Weights of a small GPT-style language model, trained from scratch on English Wikipedia.
Size: 13 layers, width 320, 5 heads of 64, MLP 640 tanh GELU, vocabulary 22208, 18.2M parameters.
Architecture: LayerNorm before each block, learned positions, tied embeddings.
Training: a variant of Adam for these matrices, 325M tokens, 6958 steps.
Each number is 200 + 20 x the weight over its row's rms, rounded and kept within 0 to 999. Layers, rows and columns count from 0. The size before them is the row's rms in percent of the matrix's.

# layer 3 attention query, 320x320, rms 0.0573, rows 122-127, columns 192-255
092,197,214,182,199,205,165,203,176,186,208,203,214,222,174,195,209,197,194,176,222,187,208,205,182,205,169,235,175,192,180,205,201,186,164,237,207,208,202,195,192,189,212,204,199,211,207,192,216,187,183,172,172,183,231,212,190,198,194,171,225,194,189,182,183
065,203,211,198,220,197,216,203,225,180,192,208,169,227,211,190,179,180,186,204,192,220,202,157,197,204,173,180,166,207,214,226,181,205,195,168,198,211,182,220,212,183,219,182,184,183,194,222,214,222,207,199,179,196,191,140,206,205,177,203,216,233,229,189,183
074,209,170,208,191,186,183,188,181,218,200,206,232,178,176,177,178,197,198,180,213,184,207,236,186,187,222,218,196,237,207,193,197,206,194,244,214,173,204,179,199,168,214,203,217,215,192,183,179,209,185,171,195,188,198,209,189,211,210,192,171,184,197,227,228
073,192,168,173,185,203,195,196,184,231,186,245,220,173,215,203,192,194,221,182,227,166,184,184,195,223,243,234,208,214,181,216,203,214,216,217,194,190,202,193,231,182,190,195,222,204,200,221,173,183,216,218,228,219,203,193,205,206,212,220,192,205,229,216,199
091,208,205,199,206,162,194,195,222,220,203,185,204,220,166,141,222,221,228,204,191,185,207,213,176,184,178,188,208,173,196,175,217,211,153,252,224,218,197,193,209,162,193,224,215,195,194,188,201,219,187,207,201,200,222,211,208,199,215,204,187,191,179,207,226
080,179,208,174,207,180,194,216,220,208,183,195,195,190,209,190,201,205,192,210,174,238,199,185,213,208,193,185,224,184,160,209,226,196,228,186,192,221,211,185,213,246,187,203,199,179,189,188,223,189,208,261,243,208,188,177,218,202,182,217,215,192,215,184,192
# layer 3 attention key, 320x320, rms 0.0546, rows 122-127, columns 192-255
092,202,189,198,178,217,185,206,223,186,213,163,195,210,141,237,191,184,190,151,181,191,192,225,209,194,173,219,195,213,188,210,209,182,197,203,170,208,211,181,195,187,210,208,180,231,207,163,196,196,187,179,182,180,196,232,211,198,181,151,193,202,206,193,209
079,182,223,200,170,217,194,210,226,183,204,191,197,227,212,220,204,168,207,215,217,180,189,198,210,199,199,196,212,206,202,224,184,205,201,206,210,178,205,225,191,211,209,221,223,193,175,236,195,183,226,220,203,248,236,154,227,196,213,261,207,234,206,233,196
093,214,174,196,217,209,204,207,170,202,181,212,207,167,184,184,196,210,185,190,178,211,198,215,205,197,198,203,173,192,212,184,192,207,193,195,190,211,190,209,209,190,204,170,188,216,196,154,169,223,170,168,201,165,171,223,182,216,167,119,174,203,204,170,213
109,208,188,198,226,192,202,190,162,207,206,227,183,182,196,187,219,205,194,190,188,196,187,213,172,195,201,197,167,211,213,198,208,215,195,204,180,209,194,202,207,186,184,180,179,220,221,178,176,218,165,187,176,167,174,216,171,202,172,142,191,190,206,158,197
091,223,177,199,219,209,203,191,232,200,195,173,227,171,171,196,173,233,197,195,157,212,222,194,227,186,171,201,209,197,221,167,189,207,203,199,209,201,209,164,209,190,181,209,213,218,195,175,184,218,189,142,194,153,194,221,191,222,210,141,198,219,219,186,212
087,231,215,192,231,194,148,174,153,210,225,210,172,205,215,177,220,194,197,212,208,217,214,211,182,211,208,156,193,203,236,188,230,199,173,209,208,202,211,203,199,185,182,200,207,180,218,191,233,184,177,189,202,188,183,199,179,187,227,207,207,168,200,191,176
# layer 3 attention value, 320x320, rms 0.0403, rows 64-83, columns 192-255
108,218,192,210,200,178,186,189,170,212,181,219,187,206,193,184,192,206,202,206,192,201,203,225,193,210,167,166,183,165,211,221,198,195,197,194,207,202,196,200,155,197,237,207,161,224,193,207,222,195,206,189,250,218,209,228,180,214,166,193,184,206,205,223,191
093,239,187,219,223,180,175,185,201,233,171,207,208,189,215,208,206,191,182,185,208,180,183,221,181,204,187,229,217,216,201,210,220,179,202,220,229,188,188,218,194,232,199,207,178,220,167,205,205,217,198,217,249,193,209,203,202,199,197,217,190,205,204,219,220
101,172,204,204,210,196,176,183,190,206,196,226,197,227,213,118,205,246,181,222,180,190,211,200,160,206,195,215,218,196,178,188,212,192,184,234,211,209,209,198,198,196,191,212,198,235,200,219,221,233,216,183,209,199,225,207,193,218,203,187,218,207,212,223,192
107,222,215,165,173,203,183,214,212,194,194,184,172,187,230,214,209,161,178,208,191,196,205,190,193,207,234,216,211,222,214,202,205,218,228,199,196,164,171,172,220,169,185,226,242,205,199,219,188,169,193,240,191,181,198,177,241,222,199,205,184,202,194,229,207
103,175,174,217,217,233,214,212,206,213,205,166,204,236,180,210,223,184,199,178,193,180,210,192,192,202,161,191,219,197,198,217,218,196,201,197,185,219,217,237,197,193,187,217,173,204,179,182,219,212,201,231,221,204,178,229,188,185,196,207,200,178,189,186,205
077,188,216,203,215,206,218,210,220,180,194,183,211,222,199,246,209,175,200,189,200,198,196,208,217,180,170,201,206,214,206,188,185,199,224,185,159,209,178,194,201,176,207,153,196,173,225,176,173,188,184,226,191,173,221,198,202,203,199,183,199,192,157,172,189
088,196,217,193,221,188,203,176,189,205,193,193,224,219,195,202,185,188,148,194,213,205,207,187,220,192,181,227,212,212,222,225,225,204,198,185,200,191,197,204,214,179,220,199,213,181,180,209,223,174,222,189,226,208,248,203,198,158,211,200,210,179,177,238,191
101,191,179,201,223,243,199,187,205,225,191,203,200,183,168,177,180,261,212,195,202,200,212,187,202,193,215,169,200,199,207,212,199,171,208,177,179,227,221,218,186,230,193,185,211,194,204,222,193,182,181,150,202,185,171,178,206,184,221,192,232,207,187,210,211
100,201,205,191,240,183,217,202,241,185,187,208,211,210,190,208,189,201,213,179,184,189,207,212,199,188,224,226,200,220,185,191,207,211,185,219,242,197,227,177,207,218,201,196,261,191,214,184,193,213,182,219,213,182,156,172,230,213,191,192,202,225,217,196,234
105,232,184,194,229,165,178,185,190,202,178,240,206,187,189,213,188,183,178,186,189,207,213,222,185,190,211,159,174,190,168,191,223,188,208,194,222,191,224,225,207,207,186,186,192,235,239,185,227,161,191,163,217,224,149,241,188,211,178,193,188,215,208,157,223
113,157,189,190,186,208,161,184,191,213,197,167,215,188,209,168,200,222,168,220,215,207,193,222,222,205,199,174,194,173,174,221,185,179,192,223,190,163,191,230,197,188,186,193,174,223,196,207,168,176,209,200,224,236,219,222,180,158,193,204,231,190,189,172,185
096,222,199,185,216,235,195,200,216,219,199,161,177,172,205,230,218,175,211,195,201,199,216,191,223,194,215,208,202,204,205,197,205,210,207,180,167,186,187,206,201,173,193,213,212,194,211,222,195,174,198,238,207,207,183,158,193,180,210,214,184,211,206,186,199
114,188,178,220,184,257,234,199,211,213,202,225,207,229,185,218,159,223,232,186,212,196,197,193,235,199,187,179,203,207,216,219,161,179,204,191,175,202,230,214,191,227,241,220,189,218,200,208,185,195,203,207,214,225,200,191,196,190,179,210,172,182,200,212,193
098,179,193,182,181,217,204,210,202,205,229,230,216,188,214,184,189,210,219,222,217,209,188,217,208,208,212,180,186,204,188,197,172,211,217,229,172,203,210,168,179,175,200,210,213,195,209,207,139,177,206,177,194,198,166,217,221,208,190,199,200,226,215,193,197
104,198,212,167,181,165,180,219,184,205,184,189,197,167,198,189,212,189,217,206,193,190,185,211,203,199,185,201,191,152,223,197,194,222,177,221,189,187,164,184,231,188,232,207,196,214,216,210,200,204,211,155,191,227,203,192,201,206,208,190,178,217,210,213,210
102,214,186,221,202,216,190,203,198,212,192,192,189,201,205,214,178,198,206,161,200,188,222,199,219,197,209,197,202,194,235,217,188,180,210,160,240,196,242,165,185,233,208,215,193,167,193,200,209,221,191,189,223,196,178,217,205,219,188,201,184,188,209,162,208
120,195,202,191,198,233,190,209,193,192,191,185,202,189,212,242,214,156,229,188,223,188,209,208,231,204,191,239,218,192,255,219,169,190,208,213,220,208,185,187,180,197,230,203,200,215,193,214,203,195,227,222,199,207,222,161,194,198,185,202,194,197,206,186,220
101,181,206,197,211,243,187,200,217,208,195,188,232,221,210,196,227,215,199,196,201,182,185,202,213,198,192,187,204,196,202,189,187,182,206,244,221,202,198,162,155,180,199,181,227,221,212,226,186,200,212,250,198,190,229,213,205,238,208,215,221,207,208,187,210
116,212,194,215,189,236,202,213,204,204,180,187,191,216,183,176,187,230,190,202,174,210,211,189,231,204,204,190,220,238,196,210,195,182,202,198,148,211,210,179,238,219,221,200,228,215,196,207,219,184,197,158,197,200,203,201,216,211,186,190,157,203,193,260,191
101,152,201,214,211,185,174,188,179,210,205,190,207,176,188,141,187,195,190,217,202,211,196,192,179,201,199,201,200,182,184,212,161,199,175,242,214,222,192,180,182,205,208,180,184,175,211,199,232,225,197,167,185,187,254,222,203,177,217,194,250,208,188,193,194
# layer 3 attention output (transposed), 320x320, rms 0.0423, rows 64-82, columns 192-255
100,214,229,182,202,240,214,148,186,242,202,185,184,191,184,228,192,187,200,201,195,184,199,189,195,209,208,186,193,228,172,159,200,159,208,171,187,219,173,205,193,232,166,194,219,207,198,185,197,177,170,222,175,166,199,203,211,202,223,224,219,190,204,191,184
087,189,227,183,197,232,238,163,185,218,198,199,175,204,204,226,201,199,200,197,189,185,210,188,196,205,214,191,190,203,199,182,184,194,204,188,166,227,202,192,192,192,188,184,207,205,230,190,213,184,200,210,191,196,221,200,231,180,230,218,215,186,218,184,174
096,195,206,227,198,211,221,203,222,186,182,205,210,213,202,219,195,176,216,156,213,177,214,196,216,229,216,202,214,217,190,187,203,200,215,196,193,176,195,175,190,231,211,177,200,164,199,217,198,187,208,203,182,220,188,206,180,193,212,234,216,202,185,184,147
106,143,169,227,244,204,196,189,196,189,212,220,212,218,173,209,191,250,188,224,205,214,197,220,213,205,212,179,191,183,203,190,198,174,208,183,207,209,219,211,211,233,235,190,182,205,192,203,189,211,251,185,213,210,183,211,203,192,197,181,207,184,218,183,201
100,217,246,188,183,157,223,164,190,224,220,196,210,164,215,204,182,207,218,186,210,205,203,184,193,212,219,175,212,185,166,200,200,216,192,187,178,194,202,192,204,165,201,212,199,224,226,179,203,172,158,188,215,208,212,203,208,195,192,225,203,202,232,210,235
074,202,194,207,198,163,198,217,211,199,194,194,194,173,206,185,200,209,201,226,191,196,186,199,198,190,193,206,205,197,205,224,209,220,193,187,221,190,201,219,218,183,198,229,205,222,198,192,199,227,203,168,214,200,183,186,222,215,178,130,201,207,210,212,234
088,176,175,219,242,190,216,211,213,198,179,199,240,186,214,224,207,185,205,221,204,199,172,205,186,243,188,168,224,201,182,194,184,220,239,194,206,208,192,203,225,234,178,223,180,217,197,162,235,209,207,225,188,190,171,200,245,229,216,170,204,168,193,196,196
111,239,226,191,140,175,185,253,200,182,188,217,211,196,228,197,183,170,218,187,217,197,197,178,202,187,176,275,198,190,210,215,175,219,177,230,216,197,199,185,188,169,193,207,190,176,206,192,177,199,186,210,198,213,213,180,204,215,181,197,180,210,192,208,178
093,221,195,202,175,214,202,191,183,198,220,208,190,202,217,173,177,199,200,199,229,192,202,189,229,197,197,219,186,174,225,218,193,210,217,210,192,223,237,201,185,181,189,193,154,231,204,217,162,191,241,197,189,230,252,185,177,153,209,207,195,186,193,186,181
103,229,203,192,159,220,214,199,205,188,198,199,195,204,202,197,174,198,209,171,201,199,197,204,212,219,186,221,200,189,195,165,189,179,181,223,177,236,162,216,162,191,237,207,227,186,160,196,181,209,180,237,198,184,205,191,201,212,169,214,203,214,198,212,184
109,213,206,221,183,220,234,192,236,177,190,204,210,196,185,207,180,173,210,194,213,245,215,201,207,207,195,181,217,199,183,197,231,196,195,222,208,192,165,200,185,210,215,209,202,161,192,195,223,194,167,214,191,169,158,234,169,228,183,200,188,211,189,230,188
093,195,202,205,207,176,211,189,169,212,231,200,208,193,191,186,190,250,197,227,247,226,171,205,214,173,200,185,177,167,207,210,198,202,171,212,219,180,192,209,200,198,202,204,182,223,209,164,188,181,208,174,184,210,193,209,208,198,180,219,192,186,214,224,227
101,240,231,193,203,164,183,179,160,232,205,201,209,154,218,176,184,169,176,227,212,206,204,153,210,195,188,193,202,191,183,222,211,238,204,194,212,210,183,190,192,157,148,210,195,190,230,186,234,174,182,186,196,185,204,215,203,192,198,215,197,186,201,218,211
092,230,236,186,178,211,168,161,207,224,184,196,160,208,165,191,218,186,165,202,204,205,222,201,213,147,179,203,188,187,219,208,207,174,199,186,223,202,161,187,196,236,206,195,207,175,182,243,199,220,186,216,169,181,172,179,158,178,218,205,160,204,192,187,190
097,164,185,216,210,204,225,191,211,194,209,195,188,210,179,215,205,221,176,205,198,200,211,223,185,202,213,183,203,209,197,168,215,158,205,185,207,187,199,234,185,230,206,170,216,197,171,199,184,207,227,213,215,200,199,204,195,195,181,217,198,179,173,226,209
099,221,239,184,206,232,200,184,201,191,212,190,185,203,190,167,199,159,221,192,185,211,179,194,212,189,198,202,221,238,181,210,191,226,213,213,165,210,203,198,183,176,193,197,234,201,208,195,196,155,185,234,168,202,249,182,172,194,189,219,179,204,191,210,219
111,175,198,208,228,189,210,184,188,215,197,234,199,178,219,197,177,237,202,242,185,188,208,200,231,219,194,163,180,210,205,206,227,222,212,202,187,198,215,204,198,183,159,194,197,190,219,184,209,180,200,203,222,216,236,198,218,174,184,217,158,162,188,241,215
096,220,186,198,203,175,193,187,221,157,192,219,176,165,233,193,182,198,210,216,212,206,202,191,223,184,221,202,201,221,207,217,197,202,208,182,214,198,207,195,207,181,195,204,170,215,215,174,167,206,201,183,222,229,185,206,176,177,203,195,200,202,204,187,156
113,200,218,223,181,158,175,199,197,225,192,221,219,170,221,199,158,162,197,181,240,182,203,154,167,226,210,227,210,180,205,210,204,228,238,170,207,199,181,203,190,195,183,207,171,161,216,191,228,195,204,200,220,198,192,185,214,168,196,191,208,182,201,209,188